Part of a small language model's weights: MLP 1024 SwiGLU.
Each number is 128 + 32 x the weight over its row's rms, rounded and kept within 0 to 255. Layers, rows and columns count from 0. Numbers have three digits each. The size before them is the row's rms in percent of the matrix's.

# layer 6 MLP gate, 1024x256, rms 0.0575, rows 690-726, columns 0-127
105:070157160138067193122096144157187128090072168130150103107115122114126184103119173075104132103105162172107103137197177134106101131116143070148125133111167122099120131070125103159140151126159177183087144136089130146094107175096126091144124094063151087107133126086167162112094117136110141038135112139141108086124095090096088172120157155162115054101133104153150144166121139135098168128063
101:142116118090148160087142148125138097163125137088159101098133108103136108157116172150103103145120179157163174138113100165077129113113092111141091160160062137206137121134171117173100119135058124117124104109128098134201178184146217092112143144078139086095115113142135125192126090181104147107166083046116142120111124188106128092158102130168176093116094099154191102174093099124085114171141
102:125125150062140170101135151080049152079114147182140101100162108091117116111134145189196107174105083112123131137092114164124105123114061126154122127086110082134121115112163155071056131115107211147199116153143106107158166090150115171155107140133109067178117108129176126157085152050117174181150120136151071105115148151088090079119127098123127105172120124194165172146115139167094075083100
099:152165174132153120111099120105103124101114116122173159131083160109135123117083074149134129188134102123190160120085101076129099044107097103148122135103124121129123088105189082123137154097128123074148172122141195130062150099117123137116139085135133121135119165152162133147150134103126099109114110128136091121087148119073041121164124131141098144150123101142096210185130162052159111140139
099:109148099132138098120074117150173136098131084112090125180122099125160093086142098150140105128149144100131222179146121182097136122131088129125084067104077155116110082108112180160078155127142100138152095121164091085093067107146040161185146123155146122109156150120114104164149208140123136125098140105128120193061156115116131123173119105153136168135139111139108109112168163095137178174087
101:084118103097109147129102116114125118099160126156125135103117115169112110080090110181141117133116131167147153138145104141104136150105072103155142153115124076161141134108140176152167155118120152143126120122148190157116098146108127084091122138092149094104066062186097118098061103079114197099140186091132117140131106120093076153112114118167169187071108035139054166196137156176105149188110
102:117088147120147159096142127226103179131154069147086120132097109083116094109128119100139150169139115126125157169153116134059129135105157130123131135183033169130129127144135143129166141106172139156154145162156100094125125141123124132185140162111153072120118134169116131125139142120165162138126147117165106102085164178150114095089150157145148196166140123101151155110177049112104136147191
105:088116087106049141113106118118177189104106145132157143113160059048171159149131158137091095126157050106119129173112131155166128160126185123135122128177096158127135082120133118140071083096136137166134148120119080160132108146179175131109103071118164138139094073155171101173147122049110105115183139100110103117107132122102139145161129134133127137155158105132121165144109151134120076120095
099:137142139124163083127077120087114134127098148172180158121099150135105103078122148124171146120187120123128123182132120136102125141069053130184108120041147107074142082141105143116128160143143125127095106099175158177157126175145136111130178081070164059196102142140140108089113130147092110151147138091143094114154124138069095119134111067099138155149138026137116105194084098115137147115138
101:154081140180141173100149096107160098060144148186123142137163113080147173188150109102196113129090115175062110041133115187062104115120114152146116075156122087098151121090156121170093161216154158094118148171109180101129132073059088156100129106131165161117180103122153136119125128087136066151134088123095132135164142138063072113155150163169138185129148103141136169115113124109139135101129
096:124093174096089160139101114125120132113051125123131112058118155164048149110121174118171104083104112162146132134115154099042085134129142150126191121093133145088174140105116107116059098110118100189148171093098172127090142185107130161154083112114144143158166089164151128096129086198127144156164143080085158178159126071127143103166183076146081093118083091062092149173113198150139069108109
098:089101100096078151076083060146171137130167149162146124106128169080104107106135156101122083133153177149095124117108025118134155172130147154166096153095144139122112137154116174151097076116071133118135143026176114051141099147105098118149128175090130086152134095226117085130148112143119160155086090094169114098119143161130142215116145135194095149129134087181154124127099141121170189132185
100:148132178112143115092067134143179134107103106141122148147184101095149196163134186127177069082133172139117108125098089173129071132154131141159112074173140090109149158097123104164131183130130151089131098092157052115077143095162125120126075093164187080122168118088141137076078131112104162073159173093138110092077162122160115132100158133102099160120123138167075170132060083068109123096111
098:117163101066087155084162168188143094094100132100141115181115149138125101097074125115111084150224126111114175183134120139080150124133099115173085115133139176082135117121157170141073072106135162150129218106176147122117079083130076122188147131110132038136102127152172149121163117144152149168135165167150151111156112117071179109117158115191079162082109102162123116112132163089146128127089
100:074132098091154115129156084123118141129110140100127104153137063141140109099149163165153110097184122142126116136161141171078137148141121125211127142170115095107068115155092144137107168155183173068148116081122137165127185117071109145151142130119135079145124132079126127215078137084102151127121153109182135083127097093105118032098195081118126113116122098126134103174122112115124077133135
107:178150125159173205138107140173149118152126110123101129139109132123160107097077145132177112141155083086111087111084139153121173162136148132118081109115117137137095132131114170130083163118104137138134124070111089117071147144150139228143110143124061127161177056164198091104118150100096149143108115150126141089099156203099141119108146089135091115105107118120140093112151127143118176147103
096:134137167123124124100132142127113130095038154165140045119144111128128131102093123170125120146099159108118086198152094066092097120151132173087110135097107129164108154098127183131101097086147145156144083125152132148137099159173140166134109098157150050157121136149135123131120153097131234138084127160135148153120119185147098159115066085170103092123093149120122149142090145097075138153133
094:180123132128134118085112143088107129112069189128075128092174109156153143121152092101171123159150158103140127132110154123164093143184138089126120131181198133173172101153101110127171195105218081171113143125107156131135063164121081103128161144118173081094140175083159156151144108099086182124103131113166087130171094105178089099153143081140127124203084154121098139166044196106192172130099
094:162144113073131197088112122133133189163140090142101155131098155119164152155157119130146098138133159174102152099152175150105170142139103111175105148104092082176163138127122137156087126163161136098070141106108149141100140109138166147124132088176113144062146153075180070132134099116130166153099140120151148177115122150121143150100129110151158126151111160174121144135108166067135102089144
098:146129090134090142151100119144129183141116131161139139192111149147145149080144145087181105103140118108109089112164128134127145067123063122093076114074102172146150111142083124182076128099118118090084133095106125165118092189149115156093220209119110115136147116125155101117120180163096157075127135123196144174161077131150082149086167140109146196133098145149135148063101123119116043092108
103:109123134146103140110127153113110135139183100128149144090211111159092126102113112142176124143143109136170104086130113114075108106166162114115160131166152107136074080146099165096197123147116184141022148150111164129128156169136152068155082104103137171128147083144163113131153157078120128125150168139098137155161114150142108171120155172111137071099117222113118104168148170136079136118087
103:115132121137137146157131048139144125184121150153135122151203133101134061121122167160120093135087098144140132102136097120084157107160164193112176150127075185081117128111176127110119129128155126118121143153146120156149141128132104150143065152127091093073133128099090130216130105050100160153108140078162157163124165151107082139152116165121145136190157138070112096172077073120141161110118
103:120155198094098135072143117116129126153156127112170080100181143087061057179100118130047129165130128106180122145094096157153148143102077136165113147186147140166181154117142142131134136124235124135117128132114075054041123182127130151092111106132066187167117158097121145120118127095117181125124089121176129127120113150118103132147116137149141150116101118166130153164160141130161149082047
098:202126124091128146177150165129112069084123176152154130170113137151158095072050196126147052168159190065129191171092194143148184127110118132098112124140146172154156080150113131127080123086088109088115141170128135163143155128133133126098124108135109131096133096151100138130153147132102176196091126194098199143170171103154115113081150134162154089186136095162149125187132134152121221136080
101:144183127072133142191151133158118118108134178163135136078146130143134083160209102145120132104119135113095082111131171207122128149148123116171101087079135216149118108158134164139098114188148115116159184171145098186136188108132120106131115085158111185151139119116091158101170097137113170176076073106063073104139113130116119135126109168187147090128140153169094117108091126122106145101124
097:100123091144109157195130147152069081126127112139125154152129124149052102065102147144115089139132138176178162095122094070143100148114109116102087069178077145176100099161087201112129149131130140150107108145081079190129140136086104110162176183129155143134150088184107122085105119140155098205112105094148133153131159133108131130176080050116113185159150153165100165163125104129161148101095
101:104192137104150146191090153149062105128132134158060113143103147074158131105154197102169076153127080105109148087105026166159134145128147196144128171106122162083137111150099119093093098115116114134112091130126076122168096118168075147120132118167094105144165145181140137134140112143099149188157146146142088031155188129104114128153163121149128135110092103175121153139084154174074192114119
101:129117083141118151164180091141151161162050131195145094141144047145094088114140110111137108097144160145187178148163151116117134121182139089074184132064117144091148099138082135148087121128132128081100100108150111162088100115117135106160087159114122133107165107156154175138118067144109115092149106054127110182071180127186101187123096136128106132201084146158179104039178140133114151098123
103:103107139094125152152121140135104117125067120103134121151153121127142064129163133131141073096184161172178101189116183102192131173148092101112158141069107157134130160128126146122172086115140100162149095212123174095105151122099136107125136115103145098177117149158122059113164117183103127144136157154141170134142108176117112155124098141144111130174066123072112096120160179115141100108048
102:138189155100133172176131163111131134113115089160120112179159142085107087187144093151153079141103162141083151134141161110108158134172064091210180156155067096182191160094140163140117135111166123160147117186153151196143097110206098120139084105121131193097103113069085159120199095144139163138153116169130128115149134096132118150201157147133156112153102147102109137220149116139153166134147
107:101062163141108102155154156170134115125186180177141130150126136157124131129127126111151112185082124165147156176141149095090136132142149146186146162183092131081080083117111178165078149157133172146121081162091098172160116144124097124110142134146153100146113101110091119115145107146094154068110077113117112140105163098118105193089112094121202223101115055131118130144111101154106131193211
097:108176151105146120156124175055129102110158096213185129163159132105184087150124180116127146089156162160089091096109149166092101118116022138160096099101119116137070157125118122171130102160145156083110115153104178072119125141154127070120117132177164133168134146140101148149147094137160101132106109158151093191076121160148126092176122162204155185156090101107120138104123088049131112114103
098:135124084165096075161104134099165107112136158140149167118110186074162110132205121189141102153143107150118063073171152120140147209163099120108118193125161136182198153136120179060101148146168102132189124202128149173118137146104109080184124055158135120099135164115118181089126130114131167101228101142147083116105103169127119113117133119159131144107136101167097097129120167119129094112101
109:177117145143080056111138126154149128140107105112113054129109114117112106174166087105155107105112165043125205131160094146099130095135082115128095195186120127145159126149125115092161092091094192118121101108097154122056188105137142145112060123136139135137098140142169111153095151164130115112154172140170110120080136140128120139115108142129188191115076128150125091143055133085109129136142
098:124094128144122108121156123115127130143164117193145108097076156152121145204189166139149119214143118107168175111152200127127116126148113167098111172149152106090106071133211107127112149171128096179165132156142102164121182133124151146089136190161148189060100084062206185075126157092113137101130114109110112137160138110172141123106067128150184158142100088155036159125117086143105182110105
107:145125106141155178099162100183215077110101128173159094137158156075134180114114190117124122153125149171135123175108140115143129097162121097192093127167143156084124113091183152104105099150129159112152111099153114207148144153106118111130164098140127144066192129138152116095132099171135136158136079103135099181145103133145095163143127132187078114139090131118134101122192121133093104110119
098:151134104060166113125091097111152167098127039102109168136168086110159079101118169168122125138152088113139175112137056081142127146145141128094137175125074067071205140135066167164155148140128151140128131169159064104096153170085140085171125133089101091093173127155141129158097087126133102126147119068067145110141123118102103154117105113124047121109128085175146085141196119132118107213073
# layer 6 MLP up, 1024x256, rms 0.0557, rows 690-725, columns 0-127
104:112200150167108156103143115124135140101100092115110127178177111138171141125143140136087111164114141131179129092060072165115095062058138130145056105143190114131143100136122080043050152124081158084067131138130119072148122099108139120128152148074136091108145095108153138148077128130138127178153109099127168036116113118129079069162109155112157078157127141144133136117139132154104124106127
103:119058103159116180159093084089158129104127174128074100152135074113106107099166101105169191109192113120095162154100075084102081218151142127147163114131175085140117145188115122152176149113114089127140145081086162063153099090141131110119140090138157209081071139058123076095090133133159120165119119074147147181140104112153161120110134098125121132193144113149103065116152152139119188118071
101:080084164112116129124109141177184172091137088146130130157096078134125106115155088093117143180108108104160077148136127186111088130131148189126130107136146107113144111155184100104090166162101134114129143116092145074122084116102115151129090145048099129105139120140105189084129149133139141104107140091058051135189119135121169145049049209110042144093134100130127170089106135108108129152139
099:129115137101135096139130123125128130145092161128197154100128193086151138095126141126122141183070137116152172101170144072108121125138098100103126135104202210133140157105132134132192158062099114159102131193198110134108183092105085174109079135106156111128098145135128159093084135160109181120102137171122180088127116145131107171108097070187174160109117111127017155150128153072139084116097
105:139085055123092194118110090116159153142119112120124129115154130131147177151139150175165068105159157109155149105112157189123196095114143073054134117109108103129125114080137088118171103122095156108151118087142167151145135133118123113127144098078120131121123072112156073189079165161225155151182160143161151122092076183122180071135156104106067039158107144128144090159172078131074140205106
099:084090142129120108204074131076073166157127138103112108169127130119175092128117148111111121107153129127160097123104121134139120110128106121137178090146077102104121163095139201155109093119087113127071095088171104140121110107145153148139068133167069122150074123164161113073166105167165130159081143153135143135190086137120141120136145065087142048149153112113106144122112122172143182086092
101:088115133149100167097120077112171083143105039129111143160105070111155139139175092128185113110169071090122152107155098168119141104144134071136083124045144108126158153122126096092075088156162055106134137153128132103217125131137161172134161129155148137045098119109205124112174118129174163119096088155104123092171086210096110080074113096100119117089123188157149130117078115110119135084133
102:070177166150141083089121114133165196145165128112129173140148130097100148127127061096152116085157149124154056137115155147140083107140095164110133166154096140106125092110182107129086105144137070115111113127131139081132084172172088118124084138120137165125134160131165156130105063127144125165061138134148182140141088051066139112081144124169143135198109128130150115096121191081171140153093
101:110110147141114153100106141075125089152145124079133147125139124078215122132105099181140119099197163135075149048162146141133139122086134104109123093131117139100119143161141127078125102191103108098107122106206082190148115192128082149094105160138185109160117140121117156103151110151133119120130145108142080095085103073127085125142137103114117090163100135184138124088148147156105135131198
104:070151157091101118089110099100142192159137118120150168121166100096144079157139150133106121171106101109179141086084137108062103157134177127111167138135151156121123137077126085154099149115136151156111156139112102081139098174149090100143099180136147129048111124207114132030082077125169146089176096165111119135088120157098203181167176162124144074107094140192129167156119117122118152130114
100:142109191169112114117144053134129074128147188152147133124126114122180109108074160150145139081172159047184080099114218117154158110191141177160113069170158094133121132137107174122147136146104143092119150132104100137135151133136108124184177161124189115127129085145127183162094095141082106161131104140119148089184115116119152134165113221145154167176156154087130112139163103170131144125128
099:131157087145164128076201100127191120139153115125152115090158127122095149131141165126095086138183177136109136177134116152082115132113110142081126149140078112108156144122071184178156178126091153079127102080147079110121147158155125159101157166163144125163120121140145153114096080100082119108110146136102125164157165062077154122109173173152102120123072135144122134189127110180153107109160
104:182161169111179128137106135130192139092115159117136166118126059097111176137146121182136095089153099127172100172156098079116174167122115135102068141139100091119167135112091151150173107108108114129121134123119131160114144133113089131142131109130147069088194127176144094154127169137181088129156067107165166053152169121134151095105159179090116147157124114122132170120167114178142190072117
108:164136107159120091082145186176103203216140134123080115055181103112142124136104162105126115131205055142172115149159095183139132078112129081124102157145099167092113169201145157082124108141127143122103103126143105145102192065150150127115154066182081145108116112147149136154145106139057134118149131123154151155144159161096131068081142093171185134134113110112199159189106096104087131159147
097:132115107147129102183160125150086147143125161114124128145110158081140118197085071103100132132122167124142105130092107158077140133129087128144112124175209065095141155130171153132126118158173128086110132090110109111129166109162174106104102212122101127195067082133111146090096125110131170108102106164110120096111114141155117122143148196147138089125138165096089174192167151091158080109138
104:147102165173129155116108188151151085185149080109128165126068121106096133150122106199114098163092215128109155124165126130147173140092092109143132166087105121145190148124132068115174165112130176125151148124154163087074112117144100153107101167156107165155079153102124163136130127131119121124150079151106124114144165171127136089150102168156140080174174076104117061088164119138121088142139
095:140128093150068172089130135105133145155122077141161164155149102157086200114124136126199115130093127176078088062139208101130076166140136114186152151110109160132126149111149146162154141126167132147128199071149126121112116126132134103150117063131123143167136120206127149040081097117122136090068147121146080173131175150102099151163128141129117119089164106151159150158080136118139118147193
093:122157153159186136208177133185139091093109154157142143105121136126101137114076123089102120155116171150118169140116141148137154108128131124121150125125140146100146130098081164099142115136149090165128149151073134148116172171121092106067066081127081145139125212116139182115144151160044174136146100188137086197133131138115121131109161155158167071122171147106081103116121102110115049132164
101:123111138155160190094115146174068117104099163158135145156142116079133167090134127075112156110112155132130113104094108078128174121128125137112125116186140122117124167106159108175157123081169096173139104111126116116122120139209087132120190151064120124196124128103159103079086103194153144131128098154141198187107137166125133165128149122142112134156091186133084138128175118130102147101154
098:178107115095180054162108175071149132214111091072160150112146127154149137163099124163120138091111114110133127108116063097108093123130123116078136158105144130152151122133180139109105126095175176145203079130158082108101188116123106117089152128185119153095114071140124123153151150181148157103101122160190114087082145120156098167172118168116121191169124123170091133156157117112117099126065
100:092120091145076175099162192149135143133130141175105127138147103130094098074108143118109167133147126160119075102174099120131111077099087132140086086145095117089136139136145157140129075152131224095081135114142155127094124182106159092139115123114152199145132151155140084120166144150128184099141137093083113155195043108109113193084184149124096134127089200114166164143093132050151155144141
102:170165122078082123100139160135072115150096112104099149137115132157161120114098127155111145140176084096149101144108178094080087170104104136102176160161131075120140220159083139150058155101096117144104171166158170088124136198111065140140125120171144140119178117065104144091102139078129116144148150105129087147163120188123149146136168192131113108096086128117132084144123121163146118094121
103:172204088150127131075125106086165164185103142099145128113136183136162115130098128166075051047145151110113132088124163134072138074165183115134169179137187072075115100182132152129135112088069172096131142179119136131098064213144119097147158148121102179114164110144114126101142094171173136125143196128090111153165158118176163144081087115184092105159154127138104148086109156146128152128160
104:147181188062125145116192125107123129133085131177075093148142105071117111097106146129141124132080150109122116127189102181104128103148202140096104173128048190118148101132086129082124120134139112084153171121115140154118112128112143157122034098103099060098182149129103136171082106086084092129135091169162121047137107137125111111113157129085108132185157141173156134126144089139063106098105
102:140124129148129125152143104086184122144058152188132129114115121091120072102134116135086127082101183118121144112140067139133126165119135136050128084104181111041142107146169133117116126156129123180148111120197139183145127078191121125175095119094121132128098155135118199100141202095059104069115142145132173082138123141188146153119124187163143146146134104165143082099177074136131063159121
096:106068161130102183122140127107156095108138125111070150147099066105145116103067148158100129107225112148168181136189155164161104165126156086132152145112114121118138135116105079105101096073122181111147176116162158162117108133139129104101131069121147119107092124093110145081173154189183150136073188111120111173150149100150130105135119104137146191128165156138146189161101091078067169156107
100:087088096114109117185142124112109110134094122125046170112094133137090055133146154101108082114060143130126086140156116113149171117170165096119095153075067123127144129110101106134156071116117152164071135148122164102125142079172121118131062101099112138120183205081156105109122182140136139143112098143097193176112108151151160176157116149082137124110078141119169169113071119101171129118082
097:130107117157130121113082142153146169137100139128149131162107064135135095140195145132147141158154131071123154124193129119171156100173119117129139070157079142111107168198145172086113084121054112125097121157137133190160133098152120098154150132144116084100129158138109148198086176132109084123049136176126112143134135124121135157154105136148125172114094123102115103107155101094156149108067
101:096078140156045128144105115093114085156116127052116179133149173104147135103181101182127097166124139095169081122137109092154117131108110132100117088093196134127099116100078120180086116159107101069129122091115121167180063190099161129128125060138151138085112134118139125089114172143079140107152104113090158152164147132075173096098166099091063145148096111156137105159155118124181230133116
096:127157203179143146117132192126119146119159099160072172075119113104088163148086127097139204143114174124109100131114149159105120171043118057177096132155158072075168128088158083155139089121164143140095114090066096091116137124181103105142107112151104132130091137097125119119175076164140162114117105139029115168171148143163109136111137150155113089097143129078091141123164076084144128134107
103:121116124105148101093128120138157214124128116151152116105120110172111140077169149125123114111118160143126101130121118085084159130149139187066172107124141084096112113118118089117114081088134097143080091131131149152120126133157027116064205172114145154103159143131098152097111189060089095144178103134146148151173102118173103114082080115090084130128147172128088143081148088057150130071115
101:100116105181152163083093136121173151124150134118170150143125119080137094081084163128120078079135116152105077155185120158119135174123088132134137065174135127122098183140125149188166141090100102108095158107180140169090113166164115103110129164100084127080161182129110132157133128128125147149113133107128146117122135090133139162071141114100195058186119108147143179114154146126123142108104
097:140170128074218130146110134146149130143139100112133142097087136180125157141155155116072131114144209129098189101106073131096138202173171121102111131082128113126130114140116100117135127079141113160164134153179096155123117099110105114193123097146098103162126065103104196172102099128160137140167155127188119099111109088169128106071157173151149107130129125150102193105164122168174139115116
101:103159094132087138069117125103097122137108112121044117104095116117185151113126076157083141108136184075114106127149135111177156101109112143095093135139129092167199177138137171089083118112093133163131099111092167144122178122161191083118089120169165098107071166097131088147132142133125120140062126156130138130105122155187168141159058110158156167122101095166115092100163098161166195103099
093:106089154204104196175110088104112112080132076173088089104151100138119089144111127144115149131156114109112125107165150177094079126087122128119150096120127117116192123156203106153108121157128141177100144106122181124150150151145148110142155106120122092122085101129145122128042117095191089144131125202072183176211144109173126129123182145140152130204098138199147100146112142130146123132154
104:124160101142114128140112099171108101094171107125156135136179112136138112079154070115176180086146167129140118132121108157149191140118131104102119109163087174092137064124135121080189097122165096096092142145178104118122097104176063182111094166124135111126149137114084172116137122140129080090091140140102134140153186123116114081130086141126130165128156151152151087079043134148155116110156
# layer 6 MLP down (transposed), 1024x256, rms 0.0481, rows 690-725, columns 0-127
103:106143099084090146107158102133080146164110153113149179132153092156086170138114156084131145120124124096152097119122136108097149101171145095178141098141144130116152115092133114105145131142117134122056075142153107118106130156163155185150145139152159194058131098110178112187101091152140079136121222143158147151115094117128138144181153098147142085127126153149124103167094145150084105113090
103:103152146125159155146171084108160163180170171162096079126142153145128140172140137157127095124111132125125142135110142141106092123081117143152178180152099100195175153114123137127153149155146092130173076132116112086170121135079116130157155120112092140112124125121101115061164131054062093150084141144153164160182061090136134124128142165135154133165122068176153091132083108122161095164089
103:110132169103130127094164116090150158132154164133120138166157137153098093102126146137102127163163137153156044152090196099146192099170085141206045099095099185183156064169184148136116147167109107084133093164136071050144152171122106145156160147076112147170141134120155092174133154109131124112124142119153138110099149145104136098131046113149115136118125105151144143118116103112089136183192
102:131086047152139123202174083104102082157167170129098091142167166094097188141104069142149171079164146146160149090164150176155207142169159168124165119085169128131092126158114135141092131195090147188103109155083122099129110105145183194133069128153135052140138084093153168079197108130068115108153155117149190144094138076130151137144153144109110157113063113118162073114105137170139166163189
102:143137081167089111113124121100126145152082073059162141139120148123158098078157104141123088080140111075076142044158102120064107170124091096128124119166067093136124159118110110121163114104128080086114178134145175139124117125124153101150153079144124092106144176121054139063066171139147118113099154157110144156146235125153234061126102130140104123111147092082156091189075118123104106138064
101:122136159158107129144108106118121165181123198062116149079097128152098121127172084099144139131159075099138097125156097154208184124146157147123124139074077076105172101174111141124172118124147132146129119170110075177082132159178211145094096143123145125109096148142110100119116096150116127112110189227132182124163163119120120128127118097135204148102100164144152197137087148118151163112058
099:123092125124120115108146112171078107163098105184108122108153107173078106094190179114171100106096057092142142118131165120123112126098151109136134117131124119149122148147074137159126135141092079155099095038164105115119141105173111130199097164151179119089148076111202177166117182144137093135092080129143062151148108107161147101138111132122068170149100097181153089070124129140175121108123
102:168162128103139182118152077111085143077159115134153094119099082114118132161098118096186135142071096159220134131120111074144062168135097188119163147169135154128102169174127095047130110167117111125111096133130111074104139085086147109074088170113119126146100148055143114120142083177143112151114105104124149134085155117168136145119128161178111127172166145160161122083110109156102156122108
102:107167150108142122120107120096092094126120085167157125141127136106130097067084114096187066109142138125139147144170167163073163084088097111154095113113172109115152077118099133166126194163121172094114162135177084131040130103185116145081198150135115063144154102119205110102083122115079148168130159076132070084123133157125119120146125124097140120149131087122120105126123078153094114086078
104:144155093135152129098141115084133123132077125100112125186142101109134179176155138141123088136164113091155144129078142111079099089140103085051142125150113062060095112122125151166136102087178160151142089075133104114138110114130129129127106105109111139126135130141120144136134123153184121075128152090161152115050088088105059117148108127110145141110086145105117124137126100164101187119151
104:079160145176120135170150133093119148104156154103126089157127123077120168126174108168120083118134150070160135160166088119131122100133123123160167157176147140151100116132149133167076150145118125146113123060105088153118136144106122141133110041110108161143139148112140091135138105146099132133127146116101130135106135162159129152169110190110136112108098060164181133096086174118098116069183
097:100142111166096092077112120150129110136132100095128086067082113107113179180152119104153169187101141166120189058119142105152125133197077163104129161104137067172139104132141145116148168177080110053078090162158068145188124099131134103091082106098142157128113112114094093150120105163147136075123107148120165139041134166085156169118121181179160116142065156123081086065070157078139186119143
102:123140169127139134077087162085092157145124110124155153152113104139118155114104168133089157163097143152134083101101132062113148149141101136117074093149117126110139127082110061131088159102068138093144020180145111133144167131122146140141067114120106098109087109165132114111114147188137150065165104125127146101123093046114190102173185097080159135155162120113116177163092101161113111116133
105:152144095116133167103109153152112095135162113141146172118083099150086119174041147042078172116170101128084138123073122116123155166186151018125115057157145141118110095135184161105146171123152159129146141162116121119086161086128142109143138109173113094122145174152081087133080093176137193163089074082144163142129116145133166159094104084119112068114126134138159128127091109121086144129170
101:068100109127105130171092144118103130164142178122164087122146089105080163157125151096155058140130094121142132119133146158114104168050103149149096107089213116152145081125136158134129061178142105117100146125100177162108073118115115148131133163114113092132118104116170157139128182126132120089131146132101080121148138142125163179096136097173130185123138031157160133121096122113149122124091
103:129146075097107116150086169116166080157117140096083113130161073126144167169189130136078122141164098179197184073159076129098142115091156116102145091152065081108144099120165131150157101076172162064159138186085174157100143157163148117129109132129102098138092163112106086110160099145186117145128139113163118173072171140153114076138153108109106130165084121150126173095146134133132157139203
096:104093143128117108144111115177117085139126093188136128064074180128193139076131182147114126145121127151123056118128151193123148123127073131071119099125140123069114148177141151082135109150128152163120098162061117113122114151087178118145106157159133128124150116097215118122181067173114006138123104094118069111108139170127140088158114159131131122103162115143076097107133114140116127124130
092:123141140125134089118092056116172143150141116115130120092175148119127104080144122087115105073159074105121137073134068149137155072129141066144108102130114092105135155134148123168140119140127111174119109146198137146092149120119203116138166144162165166115057096150115088136092181139144080130161117189164161137119108086114097177161132165108100162094186135160117156105131097149129119104110
101:086101131119137139140116100117068042100145170128117080129154112107102110118107187108079173096143157114094121157100158079170171097138118134108174093109118101076134157160127122126130116069099129186165098131076108103159123157130054134123136081130091091143129172154091147101100149125163107134136134112145083122081111137160067180203104094165136123146137132109094082186134160117121164120084
097:173119150102134124094140147135089131113123105115090106147134148162107112140208111070127174140144108063099141108144154118127117109097079122139109094103098104102104153145104114139104174099103128172079150110128169133106076155152103128154131123110097137148139152096195105102123220156110148110101106108149140171130076152111086114087109128149137093114096163196199169092070129166154131153154
101:133140146112135092169167087151167118140093132101124087153139100116189152151159104123105115084158165122081142147144120117116125186161137080146171129122118127108149135102145102169104123132137064144215134135126087132187113092112090101092144157108133108146108101098023110152085125107104084129105153096208125106132163150115167123144117116113104136111121026118122071104179124159146110131167
102:069115206137119120130167099135124119119129113079108083116125144084122117131091142132101163105139133124165128133104133130154097146173136119134118100175201172132177153166062118099155128140129157122167049112161133150161111119080144132112158099129177176139122111069054159171123061067073133143171151155140083121068119110165162137160131152080138138139093190149105150152098162131142133165092
100:127188125150147169124128115156111100126159191091141165099201125109075131180150093112174140156077102115121046077101161089157187148125164139188094130136121130169143093135119169120192093084134100117109097115121103121117158090153151107120127108143186165131139134149136116171177112091108107084106218126138130075186098089122122152200180117138169097140090115113124163205115113165146130164114
104:177115151120113153115087135124159153106094159058125141171133123087132109153097169127154121124126096096188157211091142110128130087123144156100135103091133186184158097143159098183100150132073143131128099158108134126098145117156140180141124096128157112104108103165080211188178163123093206165119109109110186132124128182082152101146114172087100135182154182126151166190087094170121135108096
102:068094120134040107106134122115167129125082110080123165065125094112130152143092131133150171092137125086139199183181123143127136124130120147139142090074107054084109122174130131059111161057130152151099106099177084132149101099178138155144104118134149137120108139122143142079088155119117133095121215142126137152123100120150127140155172113125168137166135129153174066106138117158126126073112
098:137155110119121117086118132101117121143191109100142192100133105144096170070145111189176178146174099132131190137114102109176110134156152160186102135136143108164068131102127151164138129184128144152172132070125132077124172144141151120156114116148087105196153071092102144109133099160147128101073152108126109118171157149111126122154157193185167115095121106058098104110139079176138149084111
102:135085160118105072130135146083081099103155127138138121091118144129133125102174059109128056130151177158042075142174133122173187132137090101094062178092074131107091132142169085153119109074193140125146117165130154093103148098150152125134072170095082136111113157118046055061125110141163155095125135163143128131069142126122130135158088129063156170141098153118144092147106128133107177104113
100:200128167113145094083145140060158192090156123077085081157148123110146152111164137150114139101147118126111098128112080161138090123083101123160105113165105132130171104108137084157139172073112153167098140086106141072146206137199187124084151137125160123137084113094114137150163083174133131136147188151161107195148132093153133159150145099149144173113116165176180106114112121078149112131124
100:087172130137108121154179153069124182193165124180168103169142146130127167144114107121165105089092143112165148137137173162121096143157121113112108141078115080152173089079130120126079198110122151108150137091105069072110156175056109115144144131111156126160196138098161127132049129129157135205123138143087133123124066190119096109117130155158163105128100117153105150102152056134097140090108
096:188123136168121095101138099143173150102144183081167092132157151085164097148165148147091180151130094108192133070125120134158165098175106054137143129122124105157117095158154169150167125131123134168187091109110135118114080160149134093167160126119149124050153164081074126139163152133112160093092162105133134126148162137067154094143111131163184110180142112197102091109121115116098101084110
105:102117146127139100165068106137121153131136096089127075065088153188115144118147103112147082113175116110167124111076089105119136151170093124181134112169112109136149117151117120092106124104105084128148144146078110131156114163134121080143172166095099136124126093099112151135133118120131115130121087123116103168137169152168128140056131104134111129155162162078111073067128158114058110126164
100:196147093089126072091157131098186215140169112129144091145176132123137152152088118115095076148183147164077132134137085096098127134100145141093112045101157120095174105093125113067189108138133112122063091153123128154154094148150080096112138127153153126093133135145147121162128127125091152162127076131146163120132118114138145151081152089140165122089085094095123167086152136110150157119114
095:079099156123119101172146065107162109087147114072107098121089136120091122152158108084105087192114044047164122136101179141094087118124057123144165178140145117049127172153138122182111140108177152101149117095127097134106138095107146183090140111097163129065160130147108127102149119137091096176086140146178158117169181157161102180136126095122101109141162099125077111147161196146102130160147
099:139051107133105142130118120122150142146089123122098097143113128173080101116222100143194111130146161173119182122127117151116119091147134116105133117113107187165095134121136080168116124153106109076093129128164146141148129133124146118101161076106122176124137101182100173095132094096169153118097113131156143124128144140140133070122151174108161160109143118089122089200133113108121075163108
096:161162110134108145156231127082076146104144199128084150100189131122133127117082133190124142090118099135134165141188086110117110056120073166169113173128091106113102104121182129131119101071111084190118068063072073106094083149139161149132145139149144172143081119126150159125127150151101109171150129100075093099108133120126127085090142086160082149153138155101145181153105100159148105165187
105:087141114088141132149183117069154139105134144098055181109102149126116129132089119171109071150133122080168148111130152102162189202124122153124161124134095127136150155186160128124084116156116115139136175150149108111191182055179085112146140153130155058133034091129196154155160122143132143132129072151115147149117158152087108165137115192168187104135096207108143117118147203150056139116206